config.yaml
n_layer: 10
d_model: 224
n_head: 4
n_kv_head: 4
head_dim: 64
d_mlp: 896
vocab_size: 4096
activation: "tanh_gelu"
norm: "layernorm"
norm_place: "pre"
norm_eps: 1e-06
positions: "learned"
qk_norm: true
attn_scale: 0.125
bias: "all"
tie_embeddings: true
parallel_block: false
init: "normal"
init_std_qkv: 0.0269
init_std_o: 0.00602
init_std_up: 0.0269
init_std_down: 0.00602
optimizer: "muon"
lr: 0.00373
lr_mult_down: 3.0
beta1: 0.95
lr_head: 0.00744
warmup_steps: 24
schedule: "cos"
final_lr_fraction: 0.03
batch_tokens: 131072
seq_len: 128
doc_mask: true
train_tokens: 396500000
steps: 3026
dataset: "wikipedia_en"
Each number is 50 + 12 x the weight over its row's rms, rounded and kept within 0 to 99. Layers, rows and columns count from 0. The size before them is the row's rms in percent of the matrix's.

# layer 4 MLP down (transposed), 896x224, rms 0.38, rows 536-551, columns 0-223
101:39 54 63 74 60 60 63 58 41 65 44 43 50 66 53 36 53 59 66 59 75 67 39 56 26 53 49 31 66 33 44 62 44 60 34 40 64 59 51 57 44 56 41 51 57 52 57 41 41 53 37 40 44 34 37 59 55 55 38 69 34 49 55 39 68 46 37 50 74 56 69 58 38 68 63 55 42 38 48 42 47 58 29 57 55 55 49 43 60 54 41 61 61 64 55 48 36 52 43 45 60 51 29 50 55 56 49 48 37 57 60 40 68 65 49 25 44 14 44 62 50 44 35 56 43 61 36 43 55 34 61 49 70 48 61 41 48 31 72 71 52 53 41 47 47 39 55 47 55 82 54 43 46 32 28 58 49 24 24 35 28 59 66 34 48 43 53 67 61 37 57 34 41 61 63 57 37 48 45 55 49 44 62 49 58 51 51 52 60 44 41 49 73 50 27 35 50 59 53 55 39 37 57 48 66 63 51 91 40 49 40 53 55 56 54 33 48 59 27 60 66 27 35 42
101:42 45 56 59 36 50 35 46 29 50 57 57 37 37 42 46 51 44 29 47 65 60 38 46 44 52 42 71 66 64 41 56 65 59 54 56 49 43 56 63 46 50 56 61 41 42 49 43 61 56 74 66 76 29 37 51 50 66 73 52 59 53 34 75 56 34 55 66 66 33 52 47 52 61 46 49 46 18 70 57 49 43 58 49 42 43 50 44 56 43 32 46 33 35 48 54 17 50 65 43 57 45 54 42 41 57 65 39 37 55 60 49 67 63 63 49 45 57 42 41 54 33 56 36 13 68 19 40 35 51 45 35 58 50 49 68 52 35 49 65 46 47 42 50 53 40 61 55 46 60 50 19 41 62 64 66 38 53 74 35 44 30 42 51 49 53 57 17 86 67 39 36 50 55 45 44 53 27 42 52 71 56 50 26 65 45 48 41 65 48 53 44 43 48 54 48 50 57 49 45 56 68 60 52 71 55 50 36 71 35 53 51 49 69 37 48 49 50 60 51 50 55 46 63
095:52 41 50 49 46 56 54 46 59 35 59 35 69 64 58 52 49 50 36 65 44 35 53 31 41 56 55 44 38 45 45 63 44 58 48 50 54 56 59 62 79 51 63 72 44 47 41 65 44 42 61 35 53 36 61 66 48 36 34 49 25 60 52 57 61 50 44 48 59 27 75 49 39 50 64 38 48 32 55 68 38 64 48 26 55 55 55 66 44 54 57 51 53 48 38 54 63 39 70 52 29 51 66 46 77 59 47 57 62 45 36 47 50 53 57 38 71 60 46 61 50 67 71 47 58 71 49 50 64 38 71 34 31 59 44 69 42 56 47 32 38 54 66 38 54 30 52 53 59 69 42 25 47 39 27 27 52 36 57 49 19 54 49 56 49 63 53 36 48 53 52 44 61 48 58 41 51 45 60 45 42 49 51 30 51 39 48 36 76 40 39 36 36 58 64 38 58 37 57 25 30 35 61 72 56 39 69 52 37 73 48 49 46 70 55 35 41 20 43 64 73 51 49 56
098:51 45 33 38 70 57 68 50 48 62 43 37 48 41 40 73 59 43 46 64 47 62 55 72 55 60 49 64 34 64 53 34 38 46 80 62 50 37 29 48 53 61 34 45 41 71 52 32 48 59 46 43 65 70 49 50 51 32 30 38 42 41 74 50 58 32 51 41 71 55 60 36 45 50 39 45 54 48 39 57 47 32 44 45 50 42 46 60 68 36 49 63 40 32 65 60 42 66 43 63 16 51 45 61 55 55 52 37 69 51 49 69 41 52 34 44 56 49 63 34 51 46 60 34 60 66 34 47 51 66 53 72 61 38 36 50 63 41 73 47 72 44 49 55 58 59 55 28 48 48 31 36 51 46 69 39 67 21 45 55 58 62 45 42 44 57 39 61 45 62 60 07 31 63 60 51 65 24 45 65 59 46 58 42 60 50 63 55 56 59 55 59 40 55 27 43 47 48 42 49 62 39 48 43 58 40 52 43 52 50 26 38 58 45 62 63 49 51 47 43 54 75 62 32
102:50 51 45 49 55 54 52 67 34 49 43 53 29 71 37 59 57 61 57 57 50 63 74 45 43 53 40 46 62 52 27 43 42 44 52 54 43 46 62 63 61 39 63 52 44 46 71 25 35 33 55 32 70 57 42 49 52 47 51 39 65 46 58 61 66 45 63 58 67 47 53 25 35 55 38 48 41 62 56 48 53 56 35 49 22 69 59 55 39 44 80 46 54 63 51 35 61 75 34 54 60 38 30 49 50 48 26 63 53 64 54 50 39 44 73 58 74 60 69 60 46 62 55 47 56 46 44 45 40 48 50 48 36 30 56 53 32 36 50 44 19 53 63 69 56 51 61 60 42 43 54 47 39 45 37 71 44 35 50 48 56 44 45 49 47 48 52 54 50 71 66 47 61 48 48 58 59 51 22 70 76 34 18 44 47 74 60 45 32 55 42 48 42 53 53 51 49 67 39 60 28 49 43 55 39 42 41 63 61 75 50 28 31 43 35 38 36 57 48 71 49 66 28 55
098:38 30 56 38 49 40 69 40 56 31 45 52 39 48 39 69 55 34 51 29 47 45 73 60 80 56 55 37 70 36 60 47 55 44 44 43 29 55 48 52 53 29 39 35 64 22 51 45 58 72 37 51 63 44 65 60 64 38 71 43 40 55 50 41 26 72 57 63 47 60 47 23 43 70 51 54 41 49 49 68 25 48 61 49 68 55 42 42 56 45 74 40 26 55 40 61 52 53 71 45 61 41 59 70 31 33 45 70 40 43 65 31 49 61 50 42 64 60 33 65 39 41 42 47 61 63 59 61 51 38 40 44 53 64 39 53 60 57 54 49 51 71 35 27 60 41 36 43 49 63 34 55 54 65 48 50 63 51 46 28 52 59 80 54 65 40 51 55 49 85 41 60 45 48 54 31 53 56 58 42 49 46 47 55 45 56 45 57 35 36 56 59 41 39 55 44 59 45 22 60 46 52 53 57 44 43 61 53 55 18 49 50 45 47 45 54 74 58 52 63 37 57 51 44
103:49 50 37 44 52 46 57 67 31 57 46 45 53 78 44 59 61 52 48 66 25 51 60 49 48 68 65 60 59 51 40 48 33 65 68 21 55 28 48 49 38 56 37 48 62 46 64 46 39 54 48 52 66 77 35 64 32 61 51 46 48 52 53 61 46 29 38 54 49 62 70 56 37 61 44 65 41 49 22 57 49 59 52 57 59 30 50 49 34 41 45 48 41 30 70 50 42 44 58 44 67 30 42 52 61 49 44 42 41 51 34 61 59 49 47 49 58 27 59 51 39 29 43 18 65 52 62 37 58 34 39 40 61 30 79 41 53 41 50 35 48 39 59 51 60 54 51 33 59 45 63 52 52 44 50 75 46 49 47 80 41 38 54 60 60 53 40 41 67 54 55 49 63 62 68 43 53 57 55 30 60 46 38 34 50 61 51 43 56 57 54 39 23 45 39 37 37 48 61 39 57 58 54 48 50 45 55 28 42 55 55 45 33 43 37 53 44 61 57 96 41 75 60 69
101:52 38 59 39 68 43 32 54 41 49 51 45 47 59 51 88 56 49 60 50 48 51 45 60 50 52 50 54 42 73 47 50 39 50 52 45 43 39 48 65 47 50 58 51 54 45 68 44 53 51 33 47 38 26 45 29 45 58 39 75 75 46 64 48 72 71 67 49 40 58 49 75 43 46 49 58 59 55 67 45 50 44 69 46 34 50 49 57 68 51 35 46 67 47 56 46 21 51 34 74 47 34 62 41 46 68 32 53 47 37 60 47 24 68 49 63 47 44 48 53 40 60 40 32 38 51 45 52 53 45 55 44 47 56 52 49 55 60 59 25 40 54 54 53 59 35 61 58 65 44 37 59 50 52 39 66 43 16 56 53 40 59 73 58 30 36 37 49 60 52 64 54 41 25 70 36 53 27 66 36 50 52 44 35 40 53 46 62 25 79 37 62 55 70 38 44 43 62 59 64 73 44 50 55 46 44 36 55 51 60 35 30 41 55 58 40 52 60 32 65 19 38 59 46
103:56 59 30 17 53 48 54 43 36 58 54 57 77 64 78 63 57 42 47 30 49 46 41 51 54 54 43 35 54 55 50 34 20 41 50 62 67 47 46 58 50 61 57 49 49 44 79 44 51 54 56 58 51 51 44 71 38 71 51 55 47 62 51 31 38 28 49 42 46 50 44 64 53 45 49 80 43 59 69 31 35 51 27 39 50 43 44 41 39 49 41 62 54 40 57 52 59 59 36 51 69 62 31 64 46 47 54 40 51 53 47 40 47 48 31 42 53 63 47 28 27 36 57 58 51 52 35 37 39 37 59 75 43 76 48 40 47 56 36 71 53 57 52 59 52 50 47 65 40 56 28 52 55 42 39 48 62 55 44 66 62 65 54 55 54 55 65 41 40 57 61 37 39 52 49 39 61 61 46 49 54 60 78 63 29 72 40 40 52 62 34 54 48 45 50 41 41 59 55 48 64 62 53 47 56 42 57 63 66 58 57 60 73 58 63 45 24 50 28 05 37 51 33 58
106:60 47 47 66 60 50 70 46 51 68 23 64 50 53 31 54 59 39 86 40 66 59 72 53 71 42 25 53 47 30 53 38 56 55 56 45 49 43 41 46 51 64 40 50 59 48 52 63 41 53 38 54 47 31 51 65 49 48 44 32 42 50 68 29 55 30 64 54 52 71 59 41 41 48 35 53 45 62 45 24 70 39 58 49 41 43 68 49 51 45 57 67 53 35 38 63 55 35 55 43 49 52 46 29 60 78 61 42 70 68 40 45 52 50 60 52 39 21 52 35 47 57 51 30 52 56 37 41 51 55 51 47 53 32 54 52 66 73 23 50 51 70 55 52 59 48 36 50 40 44 69 51 46 47 54 39 70 54 46 71 56 49 79 59 45 61 42 77 67 46 33 48 36 37 48 56 60 48 45 76 25 47 42 53 61 58 35 34 30 50 54 49 29 60 50 32 49 40 54 38 46 42 34 50 62 38 59 75 36 62 44 28 40 55 69 47 36 41 57 48 57 55 56 48
094:45 47 54 49 53 61 55 57 35 63 51 55 43 37 45 44 53 42 57 71 63 17 48 70 32 60 50 46 50 29 48 58 35 39 49 34 56 63 50 32 51 31 48 41 68 68 45 59 48 50 54 51 65 46 56 38 64 64 33 24 65 51 60 46 42 57 49 39 46 64 48 46 43 22 51 28 36 30 84 33 67 51 56 64 59 44 44 45 51 54 48 57 40 47 64 54 54 68 64 37 45 76 34 44 65 38 57 52 51 39 60 39 53 42 49 24 60 68 56 33 51 49 64 54 38 50 42 27 61 23 59 52 53 23 57 40 59 33 59 32 66 53 42 45 50 63 65 62 68 64 32 67 33 52 60 28 67 38 51 45 40 68 37 45 42 51 65 51 51 49 59 58 40 72 60 69 30 52 42 61 44 60 50 50 45 50 70 54 38 52 56 59 57 57 32 43 67 46 48 46 38 62 67 29 39 35 48 64 40 48 44 67 57 52 34 64 67 38 68 42 41 63 52 54
091:54 56 43 57 56 50 56 38 29 54 44 74 61 44 40 37 40 48 45 52 28 74 47 31 65 48 64 64 41 57 59 58 61 26 67 40 46 57 52 36 44 39 35 56 48 57 40 50 57 63 50 42 45 62 48 29 32 30 55 45 55 55 68 65 47 63 52 28 58 53 45 75 47 59 51 54 60 58 43 39 42 64 38 46 66 60 57 70 57 44 23 42 46 49 77 54 30 39 39 57 57 62 43 47 73 45 64 51 59 36 35 50 27 52 35 56 49 57 47 43 48 39 35 26 37 33 61 46 58 65 64 26 53 44 58 43 66 43 62 24 45 35 50 56 68 74 35 56 26 69 77 39 45 52 55 35 56 36 36 17 40 59 38 52 64 32 57 51 46 33 57 52 49 43 55 78 56 57 55 52 46 26 59 59 43 35 46 55 36 48 50 36 52 31 58 57 46 52 58 50 70 58 75 47 57 44 59 43 39 59 48 50 56 64 54 41 74 55 53 61 52 61 60 57
098:49 41 61 57 49 60 38 52 51 42 53 50 55 43 58 31 64 39 47 54 66 44 57 39 42 43 58 68 39 77 40 43 20 52 43 31 77 72 41 58 55 41 25 71 44 54 34 58 63 43 41 46 54 56 50 37 63 72 45 53 69 68 50 57 50 46 32 46 62 50 49 42 42 64 53 49 37 64 62 64 57 45 30 49 47 44 45 69 51 64 66 50 41 43 37 50 44 41 30 35 53 43 52 57 58 69 42 46 46 22 72 63 57 82 47 43 45 52 53 41 48 72 56 54 54 52 59 33 44 45 60 39 37 63 59 61 56 40 47 46 32 59 48 64 39 81 52 61 69 51 70 34 41 59 49 61 50 37 58 47 34 40 60 55 48 39 32 52 40 49 32 72 63 67 52 57 45 55 47 46 38 33 16 72 51 44 42 52 50 52 34 59 66 37 50 58 51 46 57 38 47 59 36 42 55 39 44 53 45 29 40 81 56 47 27 58 54 35 40 67 32 73 51 32
098:53 56 51 42 34 55 68 52 56 49 53 58 57 67 60 36 48 65 29 58 55 29 46 76 57 40 53 45 46 41 54 55 43 08 38 44 34 42 51 41 43 51 23 43 42 34 48 48 55 38 43 35 57 57 41 72 50 59 46 65 53 41 43 52 51 54 50 49 66 70 65 53 31 47 51 41 53 59 40 46 49 41 64 63 53 63 65 92 51 42 66 49 70 71 42 49 51 61 48 55 42 60 36 49 49 73 54 39 35 45 47 71 45 56 46 27 43 67 46 63 85 43 61 46 58 45 46 53 64 35 58 49 36 31 54 45 47 38 52 58 58 45 47 49 58 65 43 50 53 52 77 43 44 51 52 42 52 40 44 44 24 52 41 57 46 49 45 39 23 32 47 52 44 69 69 57 52 41 30 79 49 53 49 54 45 68 41 50 61 30 46 52 44 59 45 39 49 33 61 43 46 34 33 54 40 45 42 47 54 80 40 50 71 36 63 51 54 52 44 84 46 79 46 52
104:63 52 41 59 45 65 43 22 47 31 64 55 57 55 54 42 53 54 62 52 54 44 66 49 46 69 66 56 31 42 52 45 44 54 56 62 62 46 25 40 57 55 51 42 30 39 21 32 48 36 40 63 56 49 28 47 39 42 56 40 52 49 61 57 50 74 40 48 45 60 39 52 56 39 51 42 72 42 48 29 56 52 47 68 64 66 39 41 56 61 63 45 26 24 52 57 35 74 45 73 75 50 70 23 47 35 59 52 58 47 53 59 48 53 34 48 49 32 46 46 45 44 46 44 50 46 42 50 70 63 49 48 53 51 65 25 45 62 53 66 65 55 47 67 38 54 37 38 52 52 77 58 41 50 54 75 51 75 59 35 32 41 38 19 18 62 64 57 53 59 48 34 36 62 42 40 45 61 57 37 66 55 59 40 38 64 52 51 44 54 46 58 36 40 44 51 54 57 75 52 40 50 45 45 43 43 73 43 50 55 48 54 67 52 69 49 57 66 71 31 51 27 49 36
104:50 41 35 57 63 61 58 40 43 61 48 20 55 52 41 38 52 39 48 52 35 45 55 39 47 42 54 57 69 42 46 53 41 34 68 54 59 59 60 74 43 38 52 49 40 43 45 27 28 53 57 29 47 37 46 56 52 33 48 71 54 48 52 59 49 21 25 67 59 37 58 63 60 42 56 62 45 56 36 69 60 57 50 30 49 68 61 50 30 57 42 44 56 49 56 78 67 45 42 36 53 77 54 44 58 45 38 60 67 38 48 35 53 54 46 30 69 40 46 60 59 61 55 47 42 53 55 66 29 43 46 63 50 54 32 44 38 80 46 37 54 61 46 60 37 38 48 58 54 66 44 35 50 59 39 38 46 57 38 40 55 37 68 47 47 28 83 84 59 49 51 42 33 61 53 51 27 61 52 69 50 55 38 28 56 68 37 47 60 69 54 51 49 49 61 63 58 62 32 48 62 48 63 50 59 46 30 45 67 74 50 59 58 56 42 36 36 49 44 21 53 28 52 47
# layer 4 MLP up, 896x224, rms 0.123, rows 537-551, columns 0-223
100:64 40 45 46 57 56 36 37 60 76 58 53 53 39 55 53 78 56 40 53 59 56 61 64 43 60 40 42 50 28 26 40 43 44 55 55 58 44 51 57 50 58 31 28 32 50 67 78 65 55 59 76 78 57 51 38 44 46 60 47 57 53 32 57 34 78 41 52 53 18 36 65 50 36 57 33 47 49 46 56 45 37 46 71 63 42 39 54 53 62 43 47 45 41 41 39 44 78 48 38 47 45 51 44 58 57 49 44 41 54 41 67 50 55 51 61 40 65 52 64 41 56 57 41 50 53 66 56 57 44 47 45 43 53 62 80 43 27 46 43 45 53 50 49 44 63 46 44 40 45 77 48 30 61 40 67 32 46 75 44 48 12 56 63 45 34 54 20 49 32 65 51 61 53 64 58 56 57 36 57 47 67 26 58 56 50 56 62 79 48 55 58 60 72 58 42 36 62 36 72 29 38 40 50 50 50 43 48 60 49 62 37 46 55 35 49 43 49 50 46 55 30 36 44
095:41 64 45 38 48 55 40 50 04 54 46 74 37 56 54 59 55 50 50 42 48 44 44 54 64 53 48 44 54 65 69 54 50 52 58 47 59 28 31 44 41 50 40 58 32 57 56 33 46 61 50 50 32 56 52 40 61 55 66 44 57 13 49 69 45 57 50 54 55 67 39 36 61 46 36 31 51 62 60 39 42 56 39 58 40 46 74 47 55 61 52 54 43 48 74 77 67 51 39 41 50 47 49 46 33 44 44 55 34 59 36 42 61 56 32 41 48 38 35 41 57 50 54 65 53 41 55 43 62 57 31 61 68 37 51 36 46 51 60 59 45 46 34 43 86 57 39 49 55 53 53 56 72 50 42 52 57 56 51 67 85 74 50 54 35 38 26 66 28 74 45 54 20 16 51 49 50 70 44 37 49 36 39 40 56 51 49 24 52 56 56 61 37 42 56 55 50 39 58 45 79 57 45 48 57 62 58 62 58 41 54 56 36 50 39 63 37 62 50 49 57 54 64 41
102:67 59 49 41 41 66 44 70 56 32 40 51 45 47 78 27 63 49 26 21 60 27 43 41 46 35 58 37 60 57 64 62 45 52 51 46 44 37 54 52 61 43 69 64 70 39 57 54 56 71 57 63 64 50 52 54 30 56 69 65 69 57 35 28 24 61 40 38 54 43 37 60 49 54 64 61 54 66 62 45 56 32 53 55 60 60 52 37 47 56 49 41 23 61 53 47 56 40 62 48 70 37 37 35 58 53 39 60 35 31 49 42 33 58 61 49 28 43 47 26 47 53 27 42 55 62 64 51 46 70 55 40 47 63 20 54 52 37 39 40 59 47 38 56 72 52 55 71 62 46 39 36 55 33 44 74 50 66 41 47 31 41 46 52 46 28 50 41 42 33 60 45 64 44 43 47 41 82 59 44 38 48 33 44 46 61 55 50 41 47 62 49 54 41 43 55 57 47 28 61 44 72 65 51 48 50 62 37 53 66 46 46 47 43 25 50 61 45 57 60 68 39 56 41
107:48 67 52 45 59 25 42 67 56 40 46 41 42 28 64 46 59 34 57 26 22 58 36 60 61 22 80 39 33 71 41 77 56 40 50 58 75 67 34 19 49 49 58 45 68 42 31 55 48 61 62 59 46 54 61 60 45 46 69 48 51 65 70 65 45 59 47 33 46 51 58 58 47 40 37 52 61 52 54 57 36 37 58 72 44 38 48 38 36 66 25 23 38 44 46 32 51 53 71 46 38 42 48 42 63 56 54 52 66 56 51 56 55 60 44 49 56 42 38 52 53 43 62 56 50 49 62 44 64 52 49 29 56 54 39 52 55 45 43 50 57 50 34 26 70 46 55 51 38 53 60 43 41 59 57 41 54 30 64 53 48 35 50 64 70 61 40 42 41 38 39 42 37 41 46 45 53 77 52 38 45 73 76 37 49 36 63 55 56 47 40 59 55 51 37 49 49 30 75 48 55 30 69 42 26 56 49 52 38 69 47 60 47 53 66 47 38 54 51 64 49 42 71 60
099:33 54 63 55 44 21 30 60 41 31 53 47 51 73 56 44 60 47 46 35 43 53 65 54 57 48 64 49 47 58 54 43 37 69 53 47 47 42 52 29 64 44 59 39 60 39 65 45 43 61 47 47 48 65 50 59 50 41 50 54 60 78 42 56 54 54 65 43 24 49 56 64 58 44 70 48 66 48 62 38 60 46 43 58 45 24 72 71 47 73 55 49 28 53 66 68 58 55 51 40 37 42 47 43 36 49 53 43 37 42 40 45 38 73 66 35 53 63 42 37 52 48 38 34 53 42 37 37 58 26 55 69 63 49 55 65 42 51 79 51 55 14 40 43 59 48 32 32 48 51 43 43 47 76 65 39 53 54 54 52 56 30 47 36 40 43 55 27 44 37 19 46 60 50 43 56 42 18 47 50 30 47 61 78 50 38 25 45 59 52 46 57 55 49 31 34 39 53 60 68 57 38 49 44 64 59 64 46 53 61 46 55 59 64 65 46 47 71 42 64 52 63 50 64
099:72 30 47 62 48 52 65 38 34 50 62 51 30 53 57 40 40 27 46 50 47 50 36 33 50 42 51 38 61 59 53 29 42 45 27 29 39 42 42 58 44 65 50 41 54 56 44 46 44 71 45 51 44 68 51 58 48 43 49 57 48 64 24 73 50 46 54 65 63 55 31 64 51 61 34 19 48 63 59 60 59 48 49 45 70 50 33 55 62 76 40 52 47 39 49 40 33 38 66 57 26 56 40 50 50 61 68 70 51 58 40 65 40 64 48 34 33 52 43 65 73 73 58 80 36 48 47 48 20 67 48 44 53 65 58 63 37 66 49 31 69 45 61 49 45 45 57 44 25 39 44 59 46 45 58 19 36 53 74 40 40 49 53 50 47 70 38 37 39 31 61 58 40 43 50 39 54 36 53 46 55 66 56 53 57 50 70 51 76 56 58 54 51 58 64 50 45 52 16 51 65 42 57 47 50 42 69 46 56 51 52 50 45 56 43 53 50 41 61 48 71 41 60 58
105:37 57 49 70 37 47 43 37 54 35 61 46 59 51 63 37 42 25 34 60 67 35 60 53 43 36 58 56 49 49 63 37 70 44 56 52 55 43 23 38 53 53 65 66 55 70 44 47 41 49 65 72 42 49 65 47 35 72 59 33 50 46 40 30 45 31 58 32 47 52 48 51 45 44 33 63 49 44 47 52 46 63 48 41 45 64 32 46 38 51 43 41 48 60 70 67 42 56 75 57 35 40 44 46 63 66 49 62 35 54 50 65 48 42 36 51 41 30 38 46 65 40 25 56 41 58 65 45 61 70 37 68 53 49 40 55 42 52 26 24 84 42 51 45 51 57 53 63 54 64 58 47 42 56 56 64 40 59 78 72 60 41 48 61 36 47 47 13 50 32 38 49 28 53 74 44 50 71 51 75 41 62 41 24 58 52 44 54 49 33 38 53 36 53 72 66 66 47 50 38 67 49 56 52 51 60 48 59 48 49 73 47 45 44 58 43 56 51 57 54 65 45 36 47
106:57 40 60 53 51 45 50 40 85 38 47 42 60 25 56 55 62 34 36 38 59 34 36 48 58 25 47 58 51 48 60 46 61 64 40 54 51 23 76 42 55 52 50 55 54 50 25 59 45 49 63 69 62 54 30 31 44 32 54 46 61 50 54 59 64 38 56 68 62 40 66 65 35 62 54 61 53 34 71 44 46 25 29 42 46 50 43 53 47 43 58 57 59 62 51 66 50 56 42 36 52 40 42 48 54 51 55 33 45 57 40 46 48 58 38 53 71 49 61 39 34 52 56 30 54 47 52 47 28 63 49 53 65 56 49 55 51 58 47 48 64 53 49 39 48 53 40 35 45 53 76 40 64 64 30 61 55 61 51 49 49 50 50 41 58 36 57 37 31 19 38 56 37 63 33 36 38 53 58 58 32 96 39 41 52 37 54 68 64 45 65 42 58 46 54 72 34 53 59 70 50 64 58 71 60 51 59 46 44 43 54 55 47 80 57 34 38 42 30 52 29 33 55 47
102:44 55 43 46 56 44 36 66 64 52 33 50 59 44 55 27 41 54 61 49 52 24 73 48 47 50 71 32 48 45 21 64 71 33 54 54 51 55 51 20 57 46 64 41 56 46 29 35 50 45 68 49 53 62 43 49 46 41 60 50 60 52 60 46 58 51 55 66 20 40 35 50 65 52 65 66 48 41 45 47 42 46 50 37 50 39 59 67 47 33 60 44 36 52 66 20 41 39 68 56 46 63 45 58 79 44 47 53 39 56 66 44 68 70 61 48 43 47 61 61 38 56 68 36 42 18 35 61 79 57 61 57 49 44 54 35 40 55 34 41 51 40 52 57 44 47 51 51 64 66 45 47 41 55 72 60 50 57 58 59 71 43 49 42 66 50 70 40 52 44 45 35 37 34 49 42 44 50 68 38 56 64 50 38 51 51 32 30 68 61 60 31 39 52 50 74 43 66 26 66 34 40 57 48 73 43 40 60 46 41 70 44 53 43 30 45 62 56 63 37 47 65 64 36
096:73 58 47 56 33 45 58 54 37 56 44 44 64 58 45 58 42 46 58 28 47 34 40 47 61 28 65 68 69 36 52 44 44 71 56 56 48 44 39 56 59 39 62 46 41 54 62 33 61 42 42 52 44 61 69 23 60 46 79 46 59 45 24 68 44 44 34 58 46 49 60 67 41 65 52 56 60 40 24 41 39 47 33 58 45 63 44 33 43 30 57 39 50 54 56 58 43 66 21 59 51 43 37 35 44 46 49 69 68 47 49 15 56 48 41 60 58 48 72 58 66 31 61 51 43 26 56 64 64 43 56 60 48 42 73 63 56 58 62 42 61 49 41 46 58 43 84 37 63 42 47 51 55 56 73 43 52 45 22 63 37 45 44 39 63 60 57 41 47 50 34 31 58 62 46 26 42 55 57 57 39 51 40 37 63 35 59 54 80 51 37 53 50 67 61 42 38 29 47 45 60 51 39 58 55 53 37 64 50 38 46 60 45 43 44 45 65 59 47 50 25 38 49 55
098:49 54 66 59 25 59 41 44 68 54 44 27 56 55 57 48 54 51 32 57 34 39 33 58 50 32 44 56 58 49 36 73 44 45 43 56 51 69 55 57 37 36 52 58 39 49 62 62 46 32 53 40 53 46 62 58 58 57 53 55 51 53 32 48 35 57 57 49 37 63 51 29 77 57 54 51 49 43 49 61 61 70 67 56 38 55 58 54 60 32 56 61 66 61 49 63 50 62 33 45 53 53 50 42 57 44 35 65 58 31 44 69 46 46 54 40 33 33 70 60 38 75 62 55 51 72 62 64 26 33 62 35 54 53 29 64 55 56 54 40 57 43 66 37 62 54 39 32 35 49 41 37 42 42 46 59 43 41 57 71 27 58 78 56 51 75 58 47 56 57 54 54 36 52 34 66 46 62 57 55 36 64 40 56 55 35 45 52 42 37 28 75 56 53 40 46 61 56 55 48 53 54 63 51 42 69 31 35 42 31 79 51 57 21 49 45 35 75 27 54 40 49 62 25
101:37 43 57 53 70 51 48 61 62 36 54 48 53 27 39 61 35 38 46 56 60 66 61 62 54 64 60 68 42 66 44 52 60 60 25 68 38 63 13 35 51 36 44 74 42 27 47 58 49 30 66 48 52 45 45 41 38 41 61 63 52 50 59 46 55 73 45 62 55 48 66 34 39 45 59 44 60 33 33 33 45 30 56 49 56 35 61 51 37 50 53 77 19 60 65 37 53 58 56 43 41 62 60 48 39 60 27 46 24 47 18 33 57 39 47 64 64 60 55 43 64 60 69 48 37 47 62 32 61 48 35 41 48 70 52 52 34 46 55 40 49 59 42 38 41 37 49 43 48 67 39 51 30 71 64 57 49 51 73 56 49 76 41 46 30 51 62 55 48 23 50 53 44 40 69 59 45 43 65 54 30 49 50 33 66 57 62 61 75 42 56 50 45 54 55 54 50 53 66 49 39 41 61 53 42 46 60 64 47 57 37 60 51 49 52 51 39 55 38 66 52 68 41 63
101:50 46 56 57 46 54 49 25 72 50 65 60 45 59 34 64 56 53 45 29 69 62 39 28 34 43 67 40 57 33 48 54 43 62 37 45 34 66 45 41 52 62 53 39 38 55 52 42 65 65 42 44 67 48 37 44 64 48 21 45 33 51 48 42 61 49 21 62 43 30 58 48 30 42 31 47 54 74 40 42 45 42 42 61 52 58 52 65 75 35 43 40 66 36 72 62 61 47 43 61 63 45 44 33 47 54 55 29 61 49 55 39 30 32 42 61 61 56 43 37 57 33 59 53 54 55 44 61 72 60 48 67 57 62 61 33 53 45 36 61 57 38 50 64 49 39 50 51 75 69 48 55 53 69 83 42 52 48 23 43 48 41 42 76 38 55 29 24 52 50 42 65 46 65 45 43 52 30 38 53 45 51 37 65 44 39 49 60 57 55 59 61 30 64 76 56 52 63 45 60 56 51 35 55 57 54 63 33 61 44 51 45 30 43 70 38 56 41 60 41 50 64 51 67
105:52 38 24 42 47 72 44 55 46 51 59 54 50 56 63 43 54 48 24 66 64 52 55 28 45 54 34 43 54 43 52 72 27 54 51 72 31 47 63 45 59 38 38 36 38 49 43 36 44 61 49 55 60 59 36 65 60 49 30 68 55 35 69 59 48 47 72 48 48 52 75 59 44 51 39 45 65 37 48 47 44 54 32 59 39 45 37 60 36 42 42 42 40 17 43 56 57 43 65 70 39 75 53 25 49 46 57 46 42 39 43 71 32 42 39 75 43 52 39 51 42 35 56 68 34 66 69 67 55 51 21 48 54 49 33 51 59 65 60 57 54 52 48 37 56 54 36 56 52 64 30 53 61 37 52 55 40 60 65 51 30 30 35 46 38 69 66 56 41 60 70 38 51 58 39 43 62 53 45 48 59 64 51 39 57 73 66 61 77 58 43 61 37 26 47 52 69 49 55 50 58 47 47 59 45 57 45 56 58 42 48 46 65 55 32 57 31 62 64 31 68 57 39 38
095:63 48 52 33 74 48 51 34 77 42 55 39 45 66 40 57 29 55 40 66 36 50 34 43 60 45 59 73 46 53 47 44 54 24 46 41 47 67 51 62 58 27 53 63 46 54 49 49 53 44 46 38 50 72 38 37 56 29 63 46 40 68 50 77 35 50 47 44 46 34 68 42 57 70 53 63 41 51 53 25 59 48 17 61 49 60 69 43 53 61 63 47 83 46 47 56 54 32 33 42 39 52 43 45 74 43 47 43 48 55 51 35 45 57 36 38 63 29 43 36 43 58 77 45 51 57 51 61 54 49 56 69 39 53 68 32 56 47 61 39 53 47 65 49 50 37 25 45 56 47 47 55 41 56 47 49 40 55 64 44 56 65 72 33 47 50 74 53 58 60 51 30 51 42 53 49 44 44 48 52 38 47 87 65 45 62 47 59 64 59 52 70 48 09 45 44 72 44 43 48 56 34 54 22 69 51 37 54 64 42 43 58 59 64 44 51 52 49 47 43 43 56 56 44